Weights of a small GPT-style language model, trained from scratch on English Wikipedia.
Size: width 128, 2 heads of 64 (1 for keys and values), MLP 320 SwiGLU, vocabulary 4096, 5.53M parameters.
Training: 145M tokens, 2438 steps.
Each number is 128 + 32 x the weight over the matrix's rms, rounded and kept within 0 to 255. Layers, rows and columns count from 0. Numbers have three digits each.

# layer 2 MLP up, 320x128, rms 0.123, rows 237-273, columns 0-127
159104143169161161140135105122157171125074100155141138151137103122195105152104133105077104055121179120130118196178135088096088121126108092113090117161140127158122115097201152190109081123181163143154153099161096130112128131104084111132104148175106101117163125135146156112093119163146133176077137144138143169118163149164140102110135121127103155140158147121061085110127110179153095039118
119097084108138058146112132158145109119083128147089145114124177089129136158148166096121160167067120111158105111171148106142149154035146191030174119089112166168145120133100061085117123037135135105155102163113087167142177161133114148061116156160114068106129101129138162114141084143176144143132053132189137137121185107163087096110129114199135138143130151119138170125126117154114139120125
090144110140105132147134118084124142120093160130125160123122133133130133126169117103146117164122108158069140135116133096108107120125211108078146109090136156109123157145143157088096149108068114102062165104123179158114132133142152131140112107127115106136129157100111116119130076126145132114184103123166141105202133154090138142111160163152120172114180054122142181143121143099092094143144
155149119121107093086134128039058092151086130201179154151120095153079059163157102118125100121103124157100138096131161111026141134126169152120119129154106068089188096157178122144108134122137123189131135109147121094192125112151116116120182182100129107104086126147098148143112152146091098142171103186143121110121118120113153111142167116120124126086134163090111098153132115146082099077096
080131114154120087126112162139145103174179100062146123112105045205131133112169081134165153109123130109100117136092081140094196126132150137129148152129110172101185131133147097118128086114244198078058104124148090117151192089123087069150130096125093106147170132117143104127162125133097090169110141134112110152100116134144097117152150132097089129084104089126105126167165146145087112100114
075147089096150112141104106174110145093162101112164115124159074115140149161130122183161080138096105159114115129145094132147141128150099125110129114162119173104113128126119142148165142159094103164192118107134157132160101144155123085119134104096137155110120121173176110098107109174153108133146101143141141113161096083088152118126120106115228104133152134141102156122092160154151093146081
182103207109083180080109147151122173102137085184082116084076085094183151125109126059132112070134067090150193139139105194146096168182118093155128047134139085077099146114089130145223115143192146122092199114137138170129164083143141122195157111152134146164121166104148094150128107136083181077083146096137143101144152154150099148144094130104136110160161174166086047092132045128165082170161
136160097122084103146101149114125134139151119104163135134164159163141119138150123120104170126111133107076122081141138121146142144139181185105070127072093091126111125180100104126069150115085131157112142161087165102095118146116149063082199163165119116152099136090120148068142132077096139094086111114080070143108127114130082109100107079135138081132082159127102105095124139114108175124094
155166117082079102094162081157179142172137109143054106118131112158105142173120144116175162131087115142165085131173149104166137102126157125143128168139106174143089085098130110096144071111121146116189108042078153074163138119096139174138176097121103148143142139079102126138121122131201133130122113090142109099117121059130141108132122111123153130104148163152124090110123183149135089114123
144149102155158139131130131165088090080095128148080155154125113079163133132080130182158072114158138118126120134155135124102114175171145104154154126166108112182154082117166124161159092115115087134104128030145126131162182119145136090067067146177124157116130058166167162128136128162167128167080177129104092135147109174162114160119124102121123145094146172162116093135134139138177179123163
117111163178143127097121176147119109099108112159090158134126135107202141122120144077093132093140114117173142147116137118137181148120142108110167092117130151114141181120137126088149137156161124145097099129119099105121103104137102112132102119128120092094130113119171098157161150132084166103102125123121177083095150097137111113139137095103129178148118090110096145127110138133110091131116
153147138196106047175121101120114193135123101109159149151102168130183065104083148097130081171109137159081136154122078147123184173121133128116162099155143152148079130110084127142123119127128148161181116118166108116115097118108139084096112124125160098081121065120171119080125141167128136150151114148116126143083085092094090153165189133135139125139125155156185128116074162095137068116121
146128131140118162124152124110137158111149067129124114146110115099052174158053121141152140190139173124118074061096122108138134161091101175129066133142153148131112087111141124160166139106112166136167135147127128098083109086080124110135159190145135126116150167119130121166134120138077107100101082126118116126200146041112142137145120062079131146128106182126096123132134141122138195125147
150120131148178153134085101070099142159092144162083119174120104161184081128088104136102106121122126145119118170151135094110126108106117143133116169145147077107146147092157144114125137129132149143092131127130140126148077121106107141143124114159177086126099127127108065115126150136093118157145133112157077117159138110125119102100131156098116158068170123125121121133148132105115145183103
073196133098137161076128067135103059115132074109103086079087055126163112124148102106173144127164125147132141133096155143146154098165108085171088124106183108091102152120068177134159120138127105092147119124053162042146094116183151104140146121069094132125130061127125093128105092142113119102113097104114066107148095144081041101105146136137098153137097091139090113136110194123123119095067
158095116121142206093135107112138139100154186133129161090150137134083086145065097152157124187120159126126153090091155085152176182045175135121060225138127079067110150095156044124111146134125233120118080123086124126096133099136204120185109163153112126130105132102112222073099137121190120125137095192118159111140111095140131124099099111179054183096145147178124120111158088068133068105085
145115117112133114125108202160100125134119129185065091054194176099163135137103074150143166143055111136167047172130143091162103166148107143118138133133081109097141137125079083164147080149086109159124122139120151128159135093162173153191098195130135121148116038130138153168133119126147162152122134137111171115136140112199102147101107169160088106180144127118140163135103208100129131128153
131132124116076073156091126138144085074106121106140120183209123104114091165183109149104085155154110130096181096077131164168156069127104102121133156152072077110107153116058091166145154121182157074208115197175164080090108161117149110085150098174154168128134144121152088148171057114158171097088122128190056092116150190088063154185108119154142125128138168165139082158160154114124118115143
113158150190140119128149102165113197083126120137161083109139120118108108196061125102075124122162149095101127064095044074162126175137119156129158127161111159104133148085091143158078106090101142058082170099143138144146160097132157155166208163123107117087114156104196144141109083102182174119075145083117153167153128095086124119157103158151093118081122139149143090206186174134172113134130
095096087139102188097075082130101144086109103064168151103146132097162136165077081144162111166128148137166132145129142098100103194147180069126108139136104126130147063139117116140135113139122177135125078123055063081130147129103145133213094150107091157165136124091122188109166172133113132135113178112140134153169088137097160179121127109092068131119115143185157129127130128085063115128104
146121090219123187161112165212153104157128134145216077080136142162101098156117105149102182118100180127099140161127150101119099143066150101124157146159127182177171159175147186118079112162110168064142138072214147103139130124105176125095127127148127112131163159125070177073145130095129137202144097116099155136068117156099165132141150162161081167146133081131133106163106102126104080168142
136045129058130176166106145176155120060131147112068129139150147099098188122090122111158173160101166125171129099133164131143150073134130122079167141075100136145176156084101136082155177128103142143141149165124131140138130171113090166140152045134151093134162192137122125165134075155143140066152116068138090088124067192165108117091140127107145065115115059188124129140162156072146126175101
143134109128221117086142114144160136071064126146102136089101137127183152170094107156134150159082163139141132135147173085115153145111089114153128158181089163170100144087122081137121078124062094165158137093124162114062166075075172152155131189129154148162104080124128205123115153116172075144103108198186123082118141122111166132047183150150132146123122145116117101114190118165145082094106
134169124141142143122119112113124098169083132136135197164121136094111129105152135123118100083158135094122170075123113123101211150126107165109218107128132133115073173174178186130081101145094090118137148114136126161153131093101105103107126155175189176125117168140149133157116062122165089107108089122133162167148125147122145120092170140145129126149122096085120124117125092192131127206188
161095142109167112128217169128172150134102109090067151167149120111150109171128134120131105130118109128193182145121206123165110143106104200094107110139151136133132115134155104108139148106122102148086123131142171109135152121111137153153120125122132098160120130109113136128153135094127141118109161102183135098084126139105111134119118101145087100164167077120148143125208120104112162181133
131119156140111119121123154136138162130147109129120095172130174124110186089134092127088135183120148061134105090113167067093139143080165122142115142147107155110133085109097148103134183073125142116088083126125110195114129180108131111132146117093134126136171198103112141162135182132122120131066097147085151120185098104155098152140163125121166137126143081135125099119120087097141165105156
156147143079134139134139120082123129143132151062127161126129147133166173111115106129187111159138081152097162146110150151056151134126164114171112110148145101089156087176065122177097132149126158172123144096089162176139147136131102130121118107083092133153141106095158111134147145118112162104135129170131086086117091107089053130104107140150090087158178113145124124127146203114079146103148
140118102148133105116113131196093119177142150184138132148149109080158103128099157156075083137138138144118119079122095114166110083110083169103124174151159157174136213074117130049118087160194165122111159137084072144074192135131035123127113104099156100134111155107141108104086134118129100126171089073147133137124105099144149155134169174108196138174106121145141088137116105153170119146138
143131101108105120146110142118182137080077145153154177121110120136123160144155128101185175223075144097088035160150140098080125141097146183044199147080235168155152094118053098164177125105127145152158124165066134193127101097151114139109074115172161126108110156091106172077136155060121126094168151133160151155193124107175108125137119165168084152083146125140142149124156135170144146085120
138098163065120173109098074125135159131155158169147098150133117171156118156098119103136118124120110098129103130084084129092141100116102145092136132096121078116073141135144093115190048160138120079096137144115171079139140059111101129110133163198143085103133122155097144106144140149074111124096206178148165102124111173177127064123166141109059136084116154116099130084208138110087150077084
165120148094132114166104095065135142148121160105152130115082116128064152064158158127139143118131103181088111156149115153151106109112168139103097140111155125094114175110089120117106095116074094111097183121096155112100152163134175141124106170188119128145081163159132153101111085158134105119148114139131109118095183166164086142083136112188094120143131126162117124142121096144175125120105
122103105119159127142172152081144150097073140142102087114137099107046060176078126148090170155075148107134154109157137092134080071135089179043155164115098170174122168180124085135115066135111139111186094133103133175136121168145138109145083145195089129103098142111134155082155037084179099155080114177166093116188108114158142134039168176103124119086137169132137110056139121163146110169093
093184149132159117113145149143143128187059104162147116165112227121117048059183121159121058134102190177158124100180124145081205130163100152087150097131091113065100087181108178124056174082113121046144140157124115139164212133155132060166147126133158045021097136159110160139141168127128110133115124143170161184124113175147115107111145061143103117126073098186151170113202098153125103106139
148182188152077093157119147083130140137084140147150106161166159112150139157131130086106119163133138170140177106137127172129087044180148137182126123105130129060131132147104119172161127170147122090132113147100082187078135167150103120160153148118073070142097128069101170123200138089155144140103122131112119105109130111112137086206147144092095157124188120103100187199076154208090110134148
136145111089153093130146076129154146123115102079105100125186144150087095151127134169137119132085176192136120122141143081084110124150144093138141107076152099153153099132119104198178115121088109104103106142098073123079176122127052121116070159131150107145120085132151152141156103101165135104121147148079118123173167137148200128114121160155145138103127127116130140123095111173168160122111
173129141120183000068070152127054132103101090088108132079166137140176137128105085133132089161108136164156046098160119135212071106076096198110142065149090171079147167126137059077193182124051159147067159140101067144159102111059149122106134101100191096122111169135110212112096082129138129131186158122114170090140096067216073099078113067139120135043115131188132112124190073179114120102115
134137145076125121163086112124092144112159142112135123120167067095120102101217123081193083136178125141153116068086181139146158104147168117137071102068097132128123088129140125100205162062177127094080089198157118117101116139069110117109149093148098131153112184136043102120121105163129141161163206138050186116147127225139083113112106162125112120118092090169169102170198133136124148131135
# layer 2 MLP down (transposed), 320x128, rms 0.121, rows 237-272, columns 0-127
127100126142109102144155136148175147155092163173101132138151151159087135175154154127167097171118135146083136140088088165164060113108121088177134197154138132159109166109084092126100127129144140079111145104146142097155137086225173152184078150178155119097123119129139119153107113118126092111102116155103167159125088087208082129085102120086095165135144108144133083147106159103188115164110
147084107115094075134145144107193166126101131106115070091087073113139109123197149104109093091095122142155170130111107130168165140073079141065133163087132155123173071108129141163114108109121167102150116120083113140123136085084151099098153144133074103079081128074153109129074105101111131179164112100134160164156118133135092081150166096092137087147124119142143171119122122138194118146161
118102125105095147151173136158123123111090180134128123118106111180124163112123166092131110133079104186133164120126107120095125110141177046148126131160135128092108151155133141099109140128089115112120115106080135062156148134192151139112070097131137143137144142112130128104141116137098132146148118117146107083151146117105159198111123154136137123089144100112159115112162144149151124195104
134114091139110093104195022130152147186141159146128119112184143098202133066136126162099135147074083060124143125135159172114151150082096182199114163115123112092140166146146100114100098128111133187141158134142144128133091127117119138119102164144094115160109189132143126116155129099093101109080098079141143124182098128079126135140157089104117115129103108082157111110116149121155129114112
145109137082150160152078146131105153161135136146126143134090064089148149078131119080114106109134144200238105147133129185107132104171144114152087130139137054145107163159131143138155100086116100151097124167111139111155071163161151140128163241178181138112178093157145105127164139166128140193092158151134137129168129121137126104112129173134147117097118203083174117125111087157033161063095
099106138125109146124140182116097148156177083118139130140144089139108112150129133103115149099106133164167125112125103120121100127100097083143150105160158140121163191126116139174120157102147133152136087115103099143146125126108103122124118146113130116080154131148134082078126139193174097105158101117138124151133156084078141150163168125092155088124168136157181156164129138151118061224076
091175107126139076161107092136096090141087146075133128158138144165088160119150204204098088144135131129255104150121149113156132164128076123127125104104151137173102057116149171086165145078107063156141088074135133129098068136144081121094171104108081111159120145130086119153110122116112118123234147145146192157163096178165175158173125126149137166152085151089185129111104167088144158140094
125188149128145097127151109103143121129063087165123090154139207144125133131121093081161147148116153101123085105162140128155128102100153149074130151175142123129173127170174125107161109115065149152132161134108160085092109110094099120123133137111085060153126080139085133147087110150066136080118171127168147127140135120110095160111107114107127177133106157153113125155159137090255087078156
105104128110151168118148118126191165144117083166116166156180104156117147144192128101098136121139153105126174070142157100145153142143142147165077069145118139125092143167146175149165088115181144134147137146095139180123116123098126158097167173193074107095101161141090055097103105100128144101151102088099136143122068120166207102145142069121139150150083132195139095081125171114211127130126
091112113183114111053142107135079128109091129174132128143099040107128195115082158114131121155120094106076136180174152169139167075111120071138234051135135079110141146085162099141147137105104119111128158101152151124118186157148168126132163181163090128141115189145153198130153109112095081139103108116126129112122122155165173163160121124085124145110127113147140140141132120113177158155154
122127115156158128137173100110179085075094127143052124168146129121168155141125196103084113159167119105118146153117149110115165126120163092085180109108075104111138171131098111113146159132146163150095120131144132087146103125150150132151111098115119140108108112144140072119154140120123118114086101109111155097108148101135140115106158072085132161089104095067083092132117157116127112126125
144179114089132173028148111113074066101155142137126110179128104131130129068155149158151146152143096090115138110125184127154140121109122100086183124117098144102167148160134172124126163083168149124139118085110143110201127179119092113154140176121142145131134147042176138171135121129119119046108114112136144165096140150077147107105157145151157125099150084121130153147137174158196102170118
140137099115100148087125128142155145100132105141130143129131133111093132154144123169174151156048167110104115101069109144147142129098095189140091114118121175130098094145129100108130084130132154119176091105170173107093076069041124147094141129115078100150168182157106110186128125105041118161134139119122116179160134079121099127109126114092152150098147131117161127170120162104204148114171
120102131146121160117169152105147113095137127071102148104157128153125157082126153141120147130144168130182164104086131137126146157127123139131182114126113100102109079132145151167116114123138136130129158105109121153096170143095125188153151183099146148109114110139153180143128080069127113119111143120121111172112076134117109121155132154153143096137114162144129111168100155090101102133161
098139125161082154093110094148118124151100131139122154137163119123134097117102072138121134044108118178211136151132113171135113140193148120168131142146212139076140059116128178139104121105144087147126077161081144035164153223189117080103095074052110165141155102107103108084123104182174136165128160123120102097123130175156140078141103148124129149157072128119113097166146117179078175100152
141084068190116088088108178143112158132170125109172100180099104095119117120057000115112119124112084115014121151168082087142056067167156255135137113068149096151156113132098119140137171182094137161110141140117133114137114110089134115202107170155123087130156086168137137070169117113106103152140151133128133088204142093172125168127106103126101131098121159111088068182144162118089118134138
145139103147070131164148106066112102119146169098089168107092100110177117115094032192159142133050145079081165127162078081143112109157132208099135144128156148124060156146099037144178150117119114116130133111127141117076143111133110086165162153092135121138162109107140143062141166099081143130128109159127148136134113140159153135176137098152115126166123084124100139105095130125239120127129
115081134155118147155139146091121066130086103137167133157140167147074130125114193126139141180141123157170115106037108187125204120100128103139190152174179086123045163085127142081156124121154105138117135086125184140101097136089147168149170164229142200134112143155136110176150138115158177124118123142119142102094163121085100133142122121124125049168169199221168093127126112122122146108168
107138158210175144051124088190071226080112185133136066122108152112166136190120136097114150146115141098209107065159121103133185164160153181128092125125076174106119189158099174154082106041150149146085118125125163152124123137139161159099170136127110084077056191103134143145147137096107161143119135129095113196131166074078150158109140127130121121109089087072149096176190166165235137122148
138172167116158096091122187122119080157142113165115122149092094176101063114150170101131149105168136182165150097134155144173131070136156139129084125128138105142150165118121151078126123086075090154101171119126163218153109072064122141108130105140101141126082138148138084127131093139080092121124130136182130080100153136125174140144118102139183091140118143063149126148131120141132158120137
167161071128110144123092159136129128121078152144168149094134096181109110102164106102112155094134205113226104122122142107087219115119158083111106109164140196141181195126145140125168114190159131097140046113097114220155077052114199116114145144149117142136139124164127128085118099139157167191064122119071123108145132113073117154129169102125142140119106119143135132113176126153189167131153
139093067136162120164152076142138067106134109160110150158131067139088144101167145124168140148164123144156146092156149112097157074149161130112114102113131105137118118047126156090126146109116118135091128143110125138126197141131136117149152084169128083099120141101113095136072071109172176109080085091125095113139092063140082145166129141106114094144162095069151171144109115119084109160051
122121109141124163197101094095148098151096100139110059142164117150097215180108067118147127158145116125099109145047062144135128037104102076106205143174120112139143137133212207145135094126100115149103136096074094177159138142205120133058067048125110147112145135118127144106112130112117121142118167084126164109131102108064096149042161109077111189173095131123148161085138131118082127137134
195158116125110128081156139070132100121103128132121087155170100115071131132139193096118142129141128132255142119106099159126120146124139117076164119109145140108111145142106144112113069102097097140109152094152133165160118103010138116129164132185150151133129118112170129067105099119063110123171160143118182108122127139092138155108098140109164122126106125144144136126167114081106170154137
134106149085094154098147145116156139109102104163159139135150132095158110141120164123188130161126141101098117131143173160146121143172140137111101139129112138142214083111167137118128132179097106101143115089123143155166116125114148103090168141068124131106106131109093147185118156109076134102138151089147163120118123142088126128115069144103099111161132101147152156146124140126178103153149
129154166134149087130063162176108145127069036118135129124131161151091095119110130130128132154101104100145091114116139085116131094084160105108104129135133150115133140164109155103175145099185147167096121097168089173125119112164125095162107099141131127187084157148122163143095140162170111162089107189096090146095089107187127150140106113112125112133104072074125140155096149129086137121136
131158153159106160112180118105098145156172111092114177101116109121123155129129133109169134139129080132093109134175132143140100112137108084125086143165139111137133089163153152162123097099150125070148161181098092128178138177154109079126089163137133086152140131129122161133163181216086110129138122107134119140144126112083075162108191139139113072111138099103126161152131132118160121112176
097116116113124085112146137112111142146115132131142146102160156036187170124133125147090076126161113110084101074136103109146124115142102208083124149124138154173151131087093080116095094153164156130095177143129155115091221186113070110121096080087154081140064171121102099106119128129055112141106126126178191149123120116075170131156165171122164143200105115182096136135113124132190082146131
094101132091120106110119139108121153118107119163161114124094130123136117131180175117146192157114151053173094141097131159132116149114166172091149140127175159142200125150092120105154141134127198154130113169048174177115086026145110083073111092142174135154120126174147190151180134089109119100127080106115224082220058156131101140161093183137097183101105127151177116139144140142180130078140
180084142106116164099094077137093143160104153135167070144146120100096120143072163123155116150109085134066132084103116091112145070099060073117118158102113118127146156143137138098168091207107139125137169140125163089124128076139099150080125172192139111145152150127119136130104138131114132119059121151141128100095106187142126098133175145093063141085109098135079144135223124111141149094139
084059166096140123169124105064111166125120158100131164116071123130102149099143124164141141102092164197124131153197114146115134109175142156144122141150114132122116150130099147123103122126126047091106149139086111103105171116120147105124142146158099131134080131143135181097137114166096126127116129105127160094135183163113103135078109130169100117145132152180100122136126131128218099130154
130122173153140122101187151173058121139162128103187165184066101096122119082124106125166117168249143158135106152121182112116108154157148116193111159124151051096142084132121126163136210202095153094137133104116111070122171128167142157172116138115166147153155140162112143103147163126092150097156161125054157154167158144121177113116060102135133167153137114080105137154124152140086143125198
163143117100109110110082081089150084079149102179100138168169096111099149145124244147093138111129092057165091131036117121130151170116062175188105104105187114139091175099194093085164093097162117145110160114136122150095054175185168094135085092087168108206163159106091115146087100148175140077126124113132104141138121196107171166105080120150174125143151198124145103107112183121001102110141
143185135143109119127202140112095183145104130095119140148172114148167097110165090073132178128226150092131170129127083178178160133088106078078125138075169092129188099095101182088135109070164111068124132126146152103157160169121136131161106117156147153150103106152162149100166127159097161161097120054134156133092088146154156131153079111111147053113150051076099140129096142108196083149136
177203152128152123151173091158143163140110075099146126131119136166087112130130154139179132127070163167094111093150165103079121104164130114172143090118135165143082104124084128170155121066128140110099168107111092135068106109120083121094146146167108097176144081158141153199139122167138134105140129132133120140173135107115168132112095146158167120116128140156089128145120118142225167119095
147142152141107063117081114135096141164139107107099097115108141128139182082136000095166160122108126129015084161176168098173111100071157176114057108116111169106156087148119090096167193160088127155111175125112120150135089049056154083137097158057209084158165140116070131104122105102151121137056173087212102100164104124127154098113152091100093158113143126135129194149138121202101096138110
# layer 2 MLP gate, 320x128, rms 0.131, rows 238-273, columns 0-127
174079057145097123144083098196157146135107118139066144091163110101170109113151206131120185157118125112128110137145134113131145127074116149071160149091110152106156092101154109156116065090123147098195082101061102131169165153108107185115120163152106122107148104126126115117098126030213166156134068115127136183111145114131056067148161123123161108156128115114151185149156109110121149134154
133144116116176110133077105132105072156154110120138160148115130123114175154131114139146126101158133102094156106154128159145103122092128181115140077139121149158166107118113099181134123108101155151161120136148150125078121113108087130109189130152130098167086109098161112183129124186079085134137107118115148133140127104122184147113110151131120133093074151162122176152134093170079127089095
123110118121169219105143081140159140098141135140156123121091183173092135151166132136116140136127154117145101147128085142203146122161095121103124131111083175097124142157115094167081117113112153094132091128099175074102087137165074095101130115152169105114135155087162109142140165132155135145180087130167096067095135152144140125088123125159092118160129099138107106126145105193124110140136
156087133136048114128136100168148103185098134153089200156120072107120180078172108086067145104120112128129148143136125148073118143109107047106160110154111137136102152123111131137150128110135156102094105094127154123137119200142111129107161185116152137165130139078135115115145110130216116233092107138108136155137129136117131155115171163097085135173133139055146132073163086076039144103099
173107138131158154107110102120120152157163179114070143145147089142089129126017115142102168123161151151089171148146121127150108108069104129124166127163107109143110115137111127138124120120124103134109137159143132120110109099155166139136175112143132118159124086100137130131162077151098117148143119102154078113105140131159129150070126120126100114104111149122166111111112151136105075110157
203126200149117108112164146128118143071195078147128191170128088052138050090131113000146119089137122162026140103112188134090037134101137173185136049088118122046146192123084100149132121134182177127042173120155105139105111090173130151157135133141091148164138154175144103115153093058145213111122115115109071158152118122113053035082161219078138064096140157212075094161104073129156182105174
164148110184090140135147117152160119158204128118140126129123102176085159141098079098116150131089149154058138116126123160121133161134157173143094167090107093140121127158090164147049090118109124100176146106138144113103085171186161103054188190125108092133146072117156125099156112083128133122141137119078084152117150137094141135084156114122123121122136148127079090120084151133133174152040
136154100090111175106135126110143141118135144137112117127116129173155150166191086127119069193099100152082071099112086121163128123086144173140098086123140169143074115111096169172068114150067161121173060073110208101100163119129131167120131194137103115147174078134143121153158119116180104111130092130170091134134158128156118166114137150161116112096107126131124135105123199158130092096142
127109091250135145103123126149081103138166088109214166171095125089170140119145142151142140138109161119122145159121139206136109136172125109146178140114118109134133153138139169115147142086122181156075047098157124138116155120166146101107150115135128159088136105188166186119118108159157095121073106204103191135138215163124131162138121083158158152152123109116105135108106180168174075155135
108120112108100120131121109158147135123143123132139110107133129096079146146094083077165115135156149143159108092126120132145090137126107148115132149118133139196081153122085157140109104114134096151102119107108155186092145140079098135119084186117128164128100156124115146114103131182142053142109122151160140076144116132137139164127125137150131115091127142088115102159156131114105122140084
131098103059115172091122142104080099109201092171125106096119081117099131141136054107139218177147131079129126123161154106166137093095121109126163077112112118098100109107124160088115111136155124152158125159149218180156105153117076091102141163100179096149148104110145076154081103098130092120118081149159116132093182120163158153108109113140143143124112043121135146123166088097169118184111
172111102138091169118114130107109151089178077132127133130101148093061167153086128156162158175127163154130092049115118131137112178098086148146070140141131159132124091139144109124155140101126176117164118129168150131100122089080129105124155179081132140144200156137150120196162108139080113129114125122125114134179127034096153122144104085091141148115117128147122102159130148120110186120128
122124133148188056134133101158047138094146128135108135101106132123135130140101095114136131124124106130100138160155146103152131125128120145122126094103163156134156139108080171100183097138135113129136133139173157106139102159149110098116117132124107122137140112139087126090158147133089141122123112158137162109198153177155084160089114091118137102129138138140103158122086142143136106096105
165080174094167112224125167125137122093168129113108144152156140085104137112099170148112152209165132116086118105196153073123096123081142129100181117123075105164140161117127126121142138175118180117119177092193101237110138084154094184170173158217172125139135136152135163153134157139122118076180132118137194172144117103126166159136122128109161116145180112132135130139126150094125149184119
147122157189120029090118121108079121202144131107200048163109032113068127157122097117164138141153185163057105113140129132169102172152157115163100099092220115140097106083077236084169172111102099112161096103085152104144115108061129156150152095210124152108174097110171068152174125136075089165113097083087106118188197141138061160168156176091156109221174127187103063209116168130174145138103
133102077079142143115130152084120163137132191155124066113106183155139120131187124121135178109140153109047151057100115176148155119119131131126120152088239095089103143120067186153133136131078070097168157178182178133090137127128107113136145179145068147156149099114108065149151067142125160148109093137139135135147159130148141109141121139096091091124193123135170181104094143105094162132138
142138172157119120065160071101149116076098107119105102163142087112154138095126163060118169050155195101091074115120125041127143142093097144148138149084129127187045130139089065122143090126120066055203062197122160125137119196156129139131122081168172104173099117108061111131125127140111116101138109091136081119098182105120111174195139122152128096130132122140107158118149150149117122071084
081109139161113154102119118194147178102134113165114108106120112122110134185080094086106158165164154119125097055094079055192121154164141152134131145165090140068130182109098136156071128109128142079071183090157134156141148126125170204147189169151084078094142134144141103163109092124182146137087126107130150181151141104123141126123123123127120091136132093105134108178181183167155161139145
123071078141086104146146153133164174125133113144126138151145120089172147103129129168120134139119147101154068152126165136113065180167141171128131080119091168161134105143162103194139150178147169133134109144166103131095134174152105128122119131131138085085161131153129151128168124193157166200111138092076152131166104150172076142153117056098100113148182110154077106134160136146147138114164
137097086122098119110125172139132138145097122115191129090158145151156174159120130092131081141100156105172146090102124130122129139079152156164094134150100170107185127101153149144142137194136099161114123135129123152095053116122214189088089119146105132113125149079157086166147095201132142152167077145110154158173178106129074123124154153094097097105120174195118130093168086124101157052126
125165140202140123053156112115137164157113115088129152133095088192173093132150139122115156106152123135146098181083104170156136118167053103143097139138158146094081144147132105117131112179123089095128170086159151121144075047156160125142120227090129134163141111163163110097139170085095102185126144189137102114131164179115185121164100123171098158117160166079119146137109169188090110135128
149127139160098156157111049152156089143089146143110110153134136180081177140095112128109100182151104162131091104091114185098126059150054134112186142178147076104102101106240253159149111137114121114105151127101135150194132152198137113076129083134126121103123068125148154088130097126105144184141144089123137083139121124145074099108173103097173189130142167093124172098155146108085159046131
205169086138121152095143128077169082166100156184145114191152143109123091127136168060128150145126126138105186127116089124076145142126123128107203169154123124198094164115140147126128137130077109133139146107135097162221104088095158097141152140142194115105126131119223132128128112113122133118119097100097176096077093123137126115064198132103144105177085105103126122074132130176115128140123
115104150166135128144143113099177148155141178133110101144120140119119108129070083109141106175128141120123210157056125128159128109090047136104162110107157133125137140104186092170121147070103156175120064144111112110102131121148165183147152169123118120130160117059133127122111124115173141123178132141171121172134179115120098114123172118122064112110113143120140119128124151121091150142095
106077098094144097128127086162098133077076156081117117177169104087090100185095098102147184106107153079099140146146092124122128139119140114096156144124176145135103145162090097122116104109057142147119160114194158125119115136165153129132132154174161123174120095140130197155150168121157118154111146137169103165113141110141138128122127069145139083134140120131135166132092198121121114136088
128150116103107104141110142162091107172160167127178081134158181154112146125111130096122145133151153166137136154088128137124170147123102132136175118133144165129128145118114097106124157206094113182129119108129104140098116112140120165153157120110138170090127123149114112150136118068181105078115105169119179176115141090174118092137091099161153173144127121124112120101135130137080140125033
155122090134123147113130137175073128190143141185151106117149080044164120116091147154085091150128155124122129093123126102154123137121160138119100163143158171163172136065125094041123098178165144115125162108149085122122192138126046127108122092099138139141141167104142094106124142107124082113153062053189190155159093101124133148082174147118148163187087108163140125150118084140126123145117
135053126113073101074078163139156123160100082128102142085155129109109163118140154123100150128149159137114120104096034078143142097137123192033159130129151155129190199078110153152192099151104120129153124100073196187090142125134146154114094107153221147171209141175137106151178153089162117141141170111130090110132119139146116128153123140128110165194118110127186122111160121142161136175122
082173128171112174161185105136200140160119159133109131128116141112102144201088099142140184116130127137104091113098125138105114113113110173177140134176128170151155131138119104129047131090139135093158173140171179143107116104132068166143144146118162100134136089131132088118148129143162088128097087153172117143146160068143130154097108129127114164102155180153131156112104143119096134162154
118122143104124082134114062092152115157139173094113154127118134121071155093158136151148136123089112188090089176125104129112132123092161122095127139117160135101130169130097120131125120133084103118114153138113145136129137169144192169086086176170127130135066120164123166067133130187140099131140113142139136107118209140166109096122136121148128154125093148117113103128138121181179126109106
157164184190156158097118125181120104115196090103088125161111058128106095131127122052078124102141166129168090162167120109107145163139124163184135036024228105081139109159081155085177145141195100140124133180103134083073117118130108157165148146148128110154162141129161116102168121168064111128156130073121151094175154138172132084120070126186051112143113108181118123161049184096149092125133
144132135191109134141159129105173080164188159144126176090186168183085139218098140120168102122153086106148135214087056110163141073126097085122119192066082129086172161148122103134118161177159092190129057162152141104109102198138176123081161089144138169232169153120162099081178153149138148092143115091131123108169154119119165151107096118132120105142151141089171102167050193122033141153066
100126123127121112128084147127156119121128175193136102107129102107060167127141101158105169138076104159134141127148162099080060106156091140142174089185135156141050118129193099138067111187081118202122127138125132095196108114141111120118180146138084143109160128162100086132103094100138043114100100186160102123161187122161132121136150118110154151119118109149076149162155110207064142159057
146055091168091181112139108162098174169187154126127098146124095115123121090135163155128104127116138149086128123139074123086135171129164122126104177121082100108103090110078149116163111103106108132099057144126144150058132069110166122099113136116109137126125157115176121099100116116105103124113096114141110094134161111086111116129109167135102115136096118125098114125108066163117063114128
167185139115123194159160061163218124094128145181132115141144073113005107115062157143155163138141154104059151130111128116045159124108067098137180155070225143129068122121131148172074076112134052054120151092180125097143128143179131150115168082151111153131107133142069031180060140085187088122084128135176124172093160146074135165204165138126151087197193168093123161105106140135177209184124
158096156169127136079225114133149064063157141106114138090058146096083176154125086168103189114165201095120160157109150151109078067145120084149100068151122121148147152211065177137135130094173132107206080147195166162203124133097116181112090139086198196110155081118121125111189107106172114127149099126157067176114120094145139176056094108150156140171141165130173147083071138122156097093175